Weights of a small transformer language model: untied embeddings, 144M tokens.
Each number is 50 + 12 x the weight over its row's rms, rounded and kept within 0 to 99. Layers, rows and columns count from 0. The size before them is the row's rms in percent of the matrix's.

# layer 4 attention output, 160x160, rms 0.156, rows 88-159, columns 80-159
082:60 51 54 62 47 56 45 55 62 48 66 49 54 48 45 51 54 43 59 46 47 46 60 51 44 42 52 10 47 39 43 76 67 31 72 49 86 53 60 83 87 64 54 69 76 24 42 54 57 53 50 45 52 63 53 47 58 82 59 51 30 63 52 31 38 56 38 54 30 49 33 34 28 40 58 46 48 29 61 31
093:46 56 47 48 54 61 40 40 48 61 53 62 52 31 54 51 31 58 56 52 43 55 53 24 29 24 64 52 29 30 69 36 26 48 45 63 36 56 54 22 75 35 71 82 55 00 58 73 53 48 30 61 60 38 51 56 37 57 38 57 71 56 47 63 56 46 47 46 67 55 40 73 50 52 38 29 48 69 39 50
113:56 48 49 46 53 35 53 38 56 56 52 49 41 49 46 42 57 81 44 51 35 66 54 46 42 44 47 73 44 64 20 70 62 84 29 23 69 62 53 24 65 74 18 33 29 24 46 27 38 42 50 35 45 30 47 49 57 48 48 35 42 48 66 33 35 36 39 65 40 44 57 73 34 31 66 63 49 64 62 75
105:57 34 52 42 40 44 54 59 42 37 51 43 56 63 43 60 31 74 46 71 45 54 28 45 36 63 56 84 36 66 17 76 48 25 68 31 49 34 67 50 43 09 39 38 54 71 52 53 57 37 54 40 32 51 62 50 51 58 49 25 59 42 54 36 58 66 35 70 60 53 44 61 47 60 38 61 47 35 45 53
094:43 55 53 46 49 45 40 46 50 67 62 62 42 48 37 65 80 47 60 41 60 54 20 23 41 74 11 54 61 67 28 50 31 52 63 43 53 72 40 60 59 48 60 25 35 38 29 81 46 45 45 49 44 78 53 36 45 34 64 58 51 28 74 37 31 45 48 47 39 44 64 76 43 45 37 55 53 50 57 42
095:36 58 38 43 51 55 49 52 49 49 62 50 42 43 46 62 52 63 18 43 69 61 45 34 63 52 53 44 61 44 65 54 27 58 17 28 58 68 53 24 19 49 91 52 64 61 47 73 68 47 70 42 40 47 49 64 46 50 60 58 40 45 46 23 58 55 62 63 67 43 51 57 78 58 37 63 57 45 52 34
084:43 53 50 53 43 53 53 48 64 46 37 55 57 66 46 50 32 44 48 80 66 57 37 20 65 61 53 42 44 55 46 43 46 89 47 47 51 66 59 25 40 32 29 48 53 63 25 78 55 52 67 45 30 51 36 64 35 39 65 64 55 39 53 52 70 44 41 45 35 62 44 35 50 52 65 50 44 53 62 16
089:52 35 40 53 47 48 47 63 45 53 34 38 68 55 55 51 67 60 49 33 59 53 51 78 28 57 37 48 57 42 71 38 38 58 36 46 36 82 69 64 47 66 17 23 83 49 26 62 43 53 48 58 35 54 49 36 41 31 43 43 50 43 49 45 57 49 62 49 60 43 37 52 59 56 75 65 37 52 60 47
103:65 61 46 51 39 54 57 46 50 44 35 50 53 47 65 58 46 64 63 56 55 41 46 37 14 36 61 39 59 82 71 46 71 58 34 62 09 79 66 46 69 56 29 58 51 50 83 51 50 43 45 53 54 47 49 73 72 67 34 55 52 40 33 46 31 47 63 47 68 38 41 47 42 63 56 42 58 53 17 59
090:45 70 51 46 43 50 57 53 47 48 67 42 56 51 38 50 51 53 21 73 57 36 60 41 58 32 34 53 49 33 17 44 81 74 53 42 30 28 65 59 43 37 37 37 79 17 60 72 54 48 64 32 32 62 30 69 44 57 48 57 48 55 75 43 32 40 39 26 59 66 47 32 65 56 46 46 51 48 52 46
100:33 35 51 48 53 35 68 45 52 48 40 58 51 52 45 58 96 25 31 40 53 16 41 20 62 26 32 52 57 80 69 44 25 64 35 45 59 35 99 38 45 41 44 62 40 61 53 50 30 65 53 46 63 57 56 70 49 58 53 50 43 48 31 60 64 42 55 59 45 50 23 60 43 46 61 52 46 34 38 42
106:53 41 58 46 69 42 56 45 58 58 46 39 58 42 51 57 46 48 34 84 38 54 46 53 99 55 48 54 53 49 48 50 55 15 69 51 69 43 55 50 72 50 14 42 75 37 47 58 60 50 51 34 67 54 56 38 22 39 53 48 36 49 49 37 41 74 56 49 33 57 52 49 53 65 69 57 32 39 60 39
084:43 67 61 56 63 48 52 50 34 60 49 44 46 52 70 39 35 48 55 61 68 28 28 43 39 28 70 77 60 52 40 81 44 37 53 36 64 26 70 78 41 55 41 45 69 55 70 56 59 60 46 44 30 58 57 21 59 47 39 56 65 27 46 31 62 74 41 62 30 54 34 56 67 50 74 60 44 44 39 40
105:46 61 41 53 25 61 59 66 55 52 48 53 55 57 40 60 21 77 36 68 21 74 30 45 67 67 84 40 60 53 36 62 43 71 45 50 17 58 74 50 69 58 46 54 62 49 42 52 58 45 57 34 61 38 57 59 44 34 28 53 60 50 58 34 58 44 74 42 80 43 48 55 42 52 45 64 38 56 78 48
091:45 40 52 41 43 61 40 56 37 48 60 40 46 42 56 61 46 57 49 30 35 51 62 49 52 51 58 37 52 59 30 53 41 20 30 22 60 40 38 43 27 06 45 44 21 52 68 67 48 43 49 61 40 57 33 47 52 46 37 55 57 48 63 58 37 50 67 49 30 45 48 67 66 85 43 71 47 35 50 39
099:44 49 50 56 64 50 60 50 59 56 40 63 37 52 38 48 56 36 45 69 59 43 45 78 22 39 48 38 69 64 47 66 37 35 86 72 61 59 67 45 70 55 46 67 33 54 42 36 58 53 53 28 27 50 63 40 73 74 60 40 33 40 58 41 69 56 37 48 36 41 37 52 36 64 51 31 52 62 56 62
093:53 50 40 51 48 44 67 52 50 55 57 41 53 41 57 57 24 51 57 31 24 85 32 49 82 42 50 67 46 54 54 57 38 54 40 66 46 51 93 86 63 33 49 15 42 59 57 52 58 42 56 63 56 44 60 41 36 58 42 41 50 63 46 33 55 33 40 15 44 59 36 48 41 50 35 62 55 56 43 49
092:47 55 59 52 54 49 61 65 54 53 61 63 58 44 40 56 31 52 46 58 31 77 58 51 58 53 21 50 31 81 60 67 31 43 86 19 85 63 68 73 59 49 86 50 45 57 53 61 70 48 40 44 59 46 44 48 49 68 70 44 68 37 36 44 29 49 49 66 32 54 42 47 49 50 47 41 55 53 42 49
090:33 58 49 46 51 52 55 60 42 70 52 51 66 55 47 42 60 58 34 33 31 13 50 25 60 69 61 38 41 72 50 38 17 47 59 44 60 62 59 29 32 49 18 39 38 49 39 44 49 51 51 43 60 58 67 63 66 33 52 67 61 44 51 43 64 45 33 60 40 45 51 63 53 54 68 45 48 49 69 49
116:45 43 51 49 57 51 67 44 45 54 41 44 49 63 50 38 59 39 62 26 61 42 96 20 72 79 47 66 61 52 47 65 53 50 42 58 50 59 85 27 59 71 45 33 31 58 48 28 49 57 38 57 49 56 21 72 50 41 44 43 50 48 45 35 53 55 64 44 45 48 43 52 53 40 60 62 62 38 54 58
092:59 55 48 41 46 49 61 45 51 62 52 39 31 60 43 51 73 78 67 32 32 40 43 33 30 46 36 35 15 66 48 60 38 36 59 48 79 39 56 50 50 66 67 31 54 78 44 61 44 32 38 56 49 70 67 70 67 54 51 49 69 20 56 45 43 48 54 46 44 70 39 46 67 34 54 72 58 38 54 48
113:48 46 63 68 51 49 56 56 46 49 50 43 53 42 49 41 42 83 63 58 28 18 77 40 40 67 27 34 88 62 62 54 37 71 60 74 51 42 56 65 33 31 35 42 71 28 60 51 57 37 35 49 72 66 47 56 50 46 55 64 23 38 44 31 63 42 45 47 42 60 50 49 63 63 58 56 37 63 39 50
094:59 39 26 44 56 50 58 42 43 64 50 45 48 54 49 67 62 63 78 60 62 38 21 46 08 68 53 34 43 43 71 65 55 35 25 54 55 51 90 41 64 80 33 21 27 44 56 44 62 46 43 48 39 52 71 55 59 38 50 70 57 49 49 36 44 53 64 49 39 45 29 62 38 33 56 53 52 64 47 48
104:65 57 60 49 42 58 62 51 60 49 51 65 51 45 56 64 25 29 05 54 54 20 69 24 29 50 41 37 49 51 38 53 69 61 59 50 55 64 78 54 59 61 50 60 64 45 55 52 56 43 64 54 52 67 35 60 53 55 65 55 67 49 60 49 41 47 58 58 52 40 35 48 49 31 61 60 38 59 53 49
096:45 47 40 48 46 49 39 56 45 49 57 65 53 44 35 51 63 66 34 61 80 12 67 44 61 41 62 23 68 44 53 71 54 38 23 40 36 47 29 45 30 67 42 60 75 30 36 43 43 35 60 51 28 87 44 53 29 56 39 54 44 49 56 37 48 60 52 52 47 51 60 49 57 46 65 45 37 65 67 67
104:43 43 62 37 59 35 60 49 46 66 66 46 64 50 54 57 33 38 80 46 37 89 38 36 58 63 51 40 72 24 47 50 37 55 46 47 64 31 63 32 51 64 75 28 50 86 73 64 50 54 39 58 40 36 57 67 50 40 44 39 38 37 50 54 49 60 58 51 43 49 54 62 52 50 39 56 51 31 34 55
102:54 67 57 60 50 40 53 48 42 65 32 58 46 59 52 57 50 61 77 22 33 61 37 51 66 23 32 49 52 38 67 44 58 60 51 75 65 14 43 57 48 40 21 34 11 63 47 71 66 47 39 49 45 50 59 42 35 58 66 41 46 60 49 45 54 31 30 63 53 61 54 53 42 46 76 55 77 34 63 38
092:59 45 63 41 53 39 62 42 47 42 51 45 49 59 48 31 50 35 53 68 99 46 70 17 53 29 60 39 34 46 83 62 55 43 46 36 39 11 60 28 59 48 60 75 75 52 29 39 64 48 53 39 30 58 46 74 51 58 60 41 60 52 29 45 47 47 35 60 43 56 58 47 45 39 47 49 26 49 59 49
088:44 42 45 37 77 51 52 46 57 72 50 48 53 46 53 45 52 69 37 40 41 53 25 45 62 37 61 62 78 20 57 59 34 46 66 44 82 54 52 43 66 54 58 71 70 51 87 53 46 49 53 62 54 50 56 55 48 61 57 27 54 92 49 75 60 60 68 37 34 65 44 39 32 48 48 60 39 63 28 50
102:35 43 55 57 58 52 56 40 52 51 39 39 60 27 45 59 28 16 41 30 60 50 57 56 62 57 32 42 44 61 60 61 38 76 47 74 52 60 84 46 17 52 30 34 50 14 69 67 61 69 61 75 45 54 58 45 24 58 46 40 73 53 53 57 59 45 64 47 43 60 38 65 66 49 51 62 52 71 60 46
099:57 53 50 39 53 54 48 40 60 39 44 53 49 58 55 55 20 56 61 17 55 35 26 68 89 48 28 54 47 49 11 47 70 64 65 38 57 67 45 17 65 44 57 54 34 55 47 57 61 49 32 82 33 56 55 27 40 35 55 48 57 56 64 53 50 48 37 52 36 42 46 67 58 63 50 48 53 43 52 41
108:47 40 42 58 54 44 33 64 54 48 60 79 55 51 63 47 52 87 54 52 78 55 53 43 54 64 57 29 43 25 51 30 58 46 58 62 69 40 49 72 63 13 53 78 32 43 79 40 51 43 54 55 26 63 55 46 46 48 48 59 69 68 50 67 41 51 33 45 38 58 67 41 41 75 52 45 53 60 36 48
093:47 53 40 41 56 49 36 39 39 44 56 51 55 46 59 58 16 52 38 46 33 34 39 74 49 40 39 75 18 66 45 87 62 63 29 34 60 55 37 37 61 52 34 73 69 53 64 67 57 48 59 46 67 55 61 42 47 51 58 49 75 44 57 42 32 39 47 61 26 41 64 65 46 40 42 37 38 49 38 31
112:54 53 29 46 59 49 52 69 36 59 55 51 55 47 37 68 68 59 35 73 52 43 68 65 37 59 52 54 52 45 23 74 63 49 00 58 71 53 70 58 54 63 80 58 42 52 34 55 42 50 67 38 56 52 32 40 49 54 50 36 43 49 64 49 59 48 68 48 28 55 42 54 51 38 27 55 62 60 62 41
102:53 40 50 45 66 56 58 51 54 46 49 51 56 54 46 75 64 25 29 59 45 54 50 57 51 50 74 54 57 28 49 70 56 56 42 32 89 53 67 47 71 20 47 65 63 78 64 93 34 52 64 40 51 44 51 45 53 47 28 47 46 51 56 33 58 47 41 58 21 40 41 32 52 45 48 23 40 25 45 34
095:45 64 53 42 66 47 53 42 39 57 48 39 34 41 53 56 62 22 85 57 49 55 31 43 71 46 69 30 64 60 46 38 55 53 47 31 57 48 68 67 26 34 32 51 59 46 52 59 33 62 34 52 33 52 66 46 41 60 37 51 37 37 42 64 49 53 77 57 49 65 36 45 65 47 51 63 74 61 56 60
101:48 49 68 54 58 68 48 61 42 53 51 47 36 47 39 48 63 53 42 24 79 52 59 58 80 32 40 45 46 25 65 36 49 51 73 47 50 62 47 79 50 62 55 57 43 37 45 43 38 55 62 56 31 42 48 53 35 70 69 51 47 57 41 64 37 49 35 67 50 44 50 31 35 51 59 39 60 51 55 41
090:69 55 56 64 51 56 63 45 32 57 56 60 41 54 61 56 30 42 50 30 57 88 51 52 67 39 50 61 46 62 71 51 67 54 77 78 56 37 62 49 17 58 72 67 23 40 57 54 57 50 45 65 33 20 42 50 48 41 49 33 41 38 35 56 43 50 36 35 43 49 53 50 56 45 24 34 48 54 55 51
095:51 53 52 47 42 53 47 56 57 60 45 54 60 51 35 36 47 42 67 34 42 40 60 68 32 40 27 16 61 59 05 43 39 51 53 46 41 43 56 70 67 45 55 27 59 49 49 55 41 58 42 68 49 43 52 52 66 58 68 54 36 44 63 56 57 44 45 48 32 51 59 43 34 53 40 46 53 51 43 50
091:52 36 57 40 63 46 42 42 45 40 43 50 63 49 48 43 47 58 35 37 55 43 47 69 39 72 48 37 80 65 61 50 60 21 92 20 55 16 08 52 26 28 31 48 65 63 41 63 58 57 69 52 47 50 62 45 70 49 48 64 40 63 41 46 53 56 42 59 48 53 71 41 65 54 65 48 52 56 71 48
093:57 53 36 53 53 47 63 62 51 59 48 46 48 49 53 50 58 45 36 81 56 61 35 37 41 19 71 14 41 82 61 42 67 84 47 49 47 47 48 80 51 50 65 43 60 39 37 88 42 53 58 53 59 38 49 55 51 44 56 60 43 50 37 63 41 24 43 70 57 19 41 41 49 41 68 39 49 45 65 26
110:50 49 52 56 50 55 48 51 47 39 47 48 48 40 61 42 57 47 28 46 29 71 34 49 18 79 35 55 86 50 74 40 35 49 76 28 35 64 38 40 44 57 41 44 45 32 34 32 43 50 57 63 36 33 58 39 71 43 42 45 27 51 38 46 56 46 21 48 60 49 49 63 68 48 49 58 52 70 53 75
098:54 56 57 51 55 43 48 54 53 47 63 62 47 63 61 62 47 43 71 59 57 44 57 47 45 55 39 32 70 40 47 34 69 67 68 62 54 48 73 42 84 39 81 61 28 94 42 56 51 62 43 51 34 39 27 61 56 48 67 55 40 55 45 59 47 52 47 43 45 51 70 44 34 60 51 43 70 46 40 41
130:54 56 52 48 57 47 65 45 42 53 72 37 69 44 39 47 39 47 36 38 33 38 46 38 52 63 60 40 40 34 48 28 58 57 52 37 40 43 77 66 32 65 92 45 82 53 21 35 65 55 54 51 56 56 59 66 50 36 47 68 60 60 55 52 43 47 52 60 42 66 26 67 57 46 28 44 27 50 66 68
085:38 52 53 54 36 50 41 41 63 65 63 45 47 44 30 39 45 38 42 63 16 76 42 45 21 60 46 49 46 20 35 45 61 47 59 32 24 64 54 51 47 44 49 63 31 61 61 19 60 60 51 47 72 30 64 63 54 25 43 49 54 65 51 46 44 56 26 68 79 19 51 66 52 50 47 31 54 39 44 43
122:49 63 50 44 41 50 43 53 57 49 42 52 45 59 58 42 43 57 23 47 51 57 63 03 29 37 69 59 75 54 52 64 48 60 61 57 33 45 34 52 69 33 51 36 31 76 57 37 62 49 64 39 45 48 29 80 61 59 63 50 42 42 46 62 44 51 47 35 54 52 45 66 35 54 48 51 58 41 46 65
104:47 40 62 69 47 46 40 41 53 59 40 52 52 43 52 56 60 62 51 20 52 49 47 15 62 30 86 30 39 79 27 61 59 34 42 73 63 40 44 68 61 46 29 48 47 36 45 54 53 32 56 67 56 55 49 72 49 54 30 60 49 25 74 36 64 60 40 41 42 41 60 34 55 51 55 42 49 57 55 53
116:56 61 58 57 66 45 39 44 41 68 42 44 55 46 57 52 66 73 43 37 35 41 30 57 53 71 65 66 71 61 35 50 72 70 41 41 78 37 31 37 48 68 59 46 56 60 71 66 28 50 54 57 51 37 53 50 53 46 42 49 37 45 58 62 26 39 50 63 35 73 67 55 56 40 57 56 48 50 38 48
101:71 51 41 46 51 51 64 47 39 32 61 58 47 50 55 49 62 79 72 70 37 87 58 36 59 45 87 25 85 59 36 24 62 66 54 45 89 38 58 45 62 82 73 41 52 78 50 52 33 32 38 44 52 40 37 56 43 57 44 64 37 44 45 70 33 42 44 45 29 45 45 45 50 43 43 55 48 52 44 54
117:49 50 44 52 69 63 52 49 42 33 45 50 63 50 36 53 46 41 29 46 32 50 45 26 50 32 53 74 57 43 50 15 55 53 57 50 84 75 61 46 56 21 32 48 75 68 31 65 46 46 65 45 72 57 50 62 52 60 41 49 30 48 56 61 52 59 62 53 34 42 45 58 61 81 62 52 27 45 48 47
091:34 48 55 59 48 43 60 56 41 42 49 50 67 50 48 60 82 72 57 77 35 54 70 84 40 55 49 36 43 40 38 61 23 66 85 59 63 54 80 35 34 36 57 61 73 38 53 63 33 47 27 58 48 52 44 49 59 56 43 61 51 53 53 40 66 50 59 49 47 55 33 53 63 48 61 59 42 64 48 48
110:55 52 62 34 55 47 55 52 43 46 59 39 36 48 42 58 47 57 31 28 50 55 35 62 48 41 82 38 54 30 32 62 61 55 82 20 71 25 61 24 39 58 52 09 27 40 46 20 66 49 55 56 50 54 63 41 45 53 15 60 36 57 62 35 44 57 28 58 47 59 46 58 55 43 53 70 59 53 50 72
093:45 51 49 38 50 52 31 58 44 44 54 51 52 51 52 51 36 53 40 50 49 34 44 40 31 93 64 52 39 11 50 48 47 45 39 09 34 18 55 74 49 32 36 49 25 74 48 57 52 31 57 64 51 48 53 65 62 31 42 55 62 71 45 44 55 43 62 58 71 56 47 29 56 55 55 58 51 54 59 62
112:65 58 36 64 51 42 52 34 56 61 49 43 38 36 28 55 50 50 53 81 45 56 61 64 57 52 46 28 73 27 59 45 66 57 15 63 62 39 33 50 37 38 56 38 30 36 41 56 50 52 52 33 62 38 44 44 44 53 53 62 38 50 54 59 39 49 72 34 51 43 56 65 62 47 41 52 51 39 53 58
094:44 53 53 42 58 47 59 64 69 55 59 49 45 36 53 60 59 52 76 85 47 37 45 26 35 36 24 54 46 35 68 82 51 60 39 45 21 61 53 71 56 58 65 37 28 54 42 61 44 50 25 38 48 51 65 57 50 67 60 37 55 48 42 23 61 50 69 68 72 55 49 34 55 51 51 51 67 49 45 58
116:44 48 51 55 52 59 48 42 44 49 53 59 67 54 28 43 46 63 52 53 46 46 18 63 21 36 59 53 60 45 79 50 38 52 67 54 64 72 56 30 36 35 67 68 66 70 16 09 44 41 58 49 58 42 66 35 54 56 53 42 49 38 31 61 46 42 36 58 36 35 46 60 60 49 34 49 33 40 62 65
104:41 65 46 43 52 52 59 47 45 57 51 57 41 61 51 61 43 44 38 44 76 59 32 61 44 48 44 19 62 68 50 29 46 82 39 41 72 66 74 55 44 85 64 67 34 62 36 51 57 59 76 54 17 32 57 40 52 66 49 61 35 46 50 69 54 31 48 58 33 55 36 56 41 36 30 43 59 51 46 50
111:29 55 42 44 57 59 49 56 60 43 46 57 59 56 39 51 77 34 56 52 30 74 68 48 77 26 48 77 60 81 58 40 03 45 44 43 60 45 62 50 58 46 55 38 50 66 17 28 36 49 41 54 54 24 52 48 45 52 55 37 66 45 39 65 72 46 47 68 51 43 49 39 43 59 49 38 56 45 82 53
112:51 39 53 61 37 37 57 30 57 49 28 37 50 52 55 57 50 56 30 61 25 25 61 70 58 66 68 35 25 69 67 51 41 42 72 73 30 38 67 30 79 44 19 16 11 54 43 71 48 47 75 38 51 61 41 49 50 42 42 53 61 44 38 48 61 54 52 52 51 58 39 63 42 50 59 60 69 56 50 40
098:41 33 68 65 54 55 58 52 49 53 50 56 52 57 61 57 70 15 62 39 35 54 67 62 51 43 49 39 71 68 64 66 31 25 82 61 55 77 63 69 31 48 74 80 55 81 74 65 43 63 44 71 58 49 39 48 51 37 56 64 61 42 51 37 61 48 33 39 48 33 32 49 46 66 32 46 43 41 48 25
111:50 52 58 41 52 59 55 45 42 37 61 53 51 40 37 40 22 56 57 25 53 45 52 50 40 36 28 50 57 65 63 52 44 53 67 28 50 63 78 60 45 15 53 55 44 27 24 42 71 43 49 49 46 37 52 41 66 56 65 58 35 38 33 50 54 49 43 68 28 55 56 45 52 63 37 40 53 72 58 56
111:52 49 44 55 48 55 61 65 44 40 39 52 37 59 42 36 69 45 19 32 35 42 59 60 42 37 64 17 48 47 27 63 64 59 51 49 59 19 76 72 45 44 42 60 19 74 55 41 46 50 73 44 51 59 47 38 46 63 28 71 59 55 62 41 48 38 58 39 42 74 42 43 50 53 62 43 63 41 43 60
089:34 49 43 50 46 35 41 47 41 49 31 63 68 42 36 55 73 65 44 16 43 59 55 67 58 57 30 65 53 45 53 40 01 64 28 60 64 51 37 34 45 51 11 68 62 61 31 58 42 32 56 58 46 43 43 35 46 36 59 43 48 44 59 57 67 45 46 49 51 54 59 70 60 44 65 22 55 43 66 45
121:51 62 45 42 44 47 40 57 47 40 66 52 39 40 45 54 39 41 23 21 63 42 49 16 70 70 73 57 61 32 75 72 24 62 41 59 60 32 14 45 44 30 79 44 44 32 62 72 65 56 59 50 49 44 51 67 42 38 36 48 31 51 40 36 66 54 60 40 53 59 74 57 48 63 43 58 60 44 50 47
102:48 53 46 60 60 64 38 59 58 38 58 41 57 53 53 56 28 58 46 69 59 55 55 48 70 43 39 33 71 50 21 72 55 49 66 69 72 73 19 44 55 21 69 22 41 57 72 53 64 50 53 48 31 46 41 62 48 49 57 48 38 45 62 38 42 51 44 14 38 56 60 67 64 71 38 60 56 46 35 43
094:49 32 48 57 64 65 44 44 57 50 51 38 43 53 42 59 04 38 57 04 61 59 73 69 59 70 43 35 45 66 54 46 50 61 29 48 51 64 56 41 50 46 83 55 32 27 30 93 70 52 40 73 44 59 44 38 46 61 43 47 55 47 40 45 47 50 46 58 55 46 44 43 43 59 34 64 58 59 39 25
100:54 45 46 39 62 34 44 52 53 63 31 65 56 44 50 52 54 69 39 87 71 59 43 45 61 56 54 55 78 27 60 33 75 40 59 00 49 30 38 29 53 80 54 73 69 29 43 55 61 49 61 40 28 44 44 51 52 57 58 40 35 64 47 58 56 57 42 64 44 59 45 57 50 43 45 45 42 73 60 46
093:53 57 39 37 29 49 45 60 39 41 51 51 39 49 50 43 16 48 43 55 33 17 48 60 60 53 49 45 41 62 34 56 44 45 30 71 22 63 41 70 36 65 57 44 30 92 43 34 61 50 51 49 53 73 57 40 44 51 39 59 49 50 64 28 49 53 51 44 81 49 47 26 49 52 49 59 52 24 45 50
093:53 39 46 49 45 49 49 43 53 45 41 53 50 66 57 39 37 12 42 59 59 30 59 20 46 58 55 36 37 66 51 31 42 57 54 84 27 49 51 33 34 45 75 58 24 74 53 62 45 66 59 26 49 48 52 82 40 39 40 61 45 26 52 68 60 41 48 35 46 50 37 48 46 56 40 65 61 38 44 60
091:48 53 47 42 57 33 50 54 42 48 41 45 54 37 50 52 35 56 35 50 51 77 50 24 52 50 36 58 40 42 66 67 32 64 34 48 53 46 41 87 23 62 38 33 63 14 47 30 52 66 55 45 52 39 48 74 58 56 52 52 44 77 52 39 61 39 65 53 44 43 48 18 60 30 59 59 28 71 41 60
087:46 40 49 43 55 53 43 60 42 41 69 30 46 53 44 35 36 65 51 45 08 56 66 50 52 27 55 26 41 33 70 17 60 28 61 20 58 58 54 57 32 52 75 00 32 60 42 41 45 52 65 46 72 53 37 37 44 35 52 65 62 53 39 58 56 55 56 59 53 35 49 48 54 56 40 71 54 62 45 52
123:70 49 41 49 21 57 53 43 56 47 54 52 54 50 38 46 75 32 60 29 44 21 33 58 55 64 91 35 72 46 52 21 72 46 46 63 41 57 41 24 86 52 62 48 65 42 35 39 32 56 50 67 69 56 64 52 48 51 32 56 52 53 55 55 40 38 61 38 66 47 52 56 44 47 33 54 28 51 53 57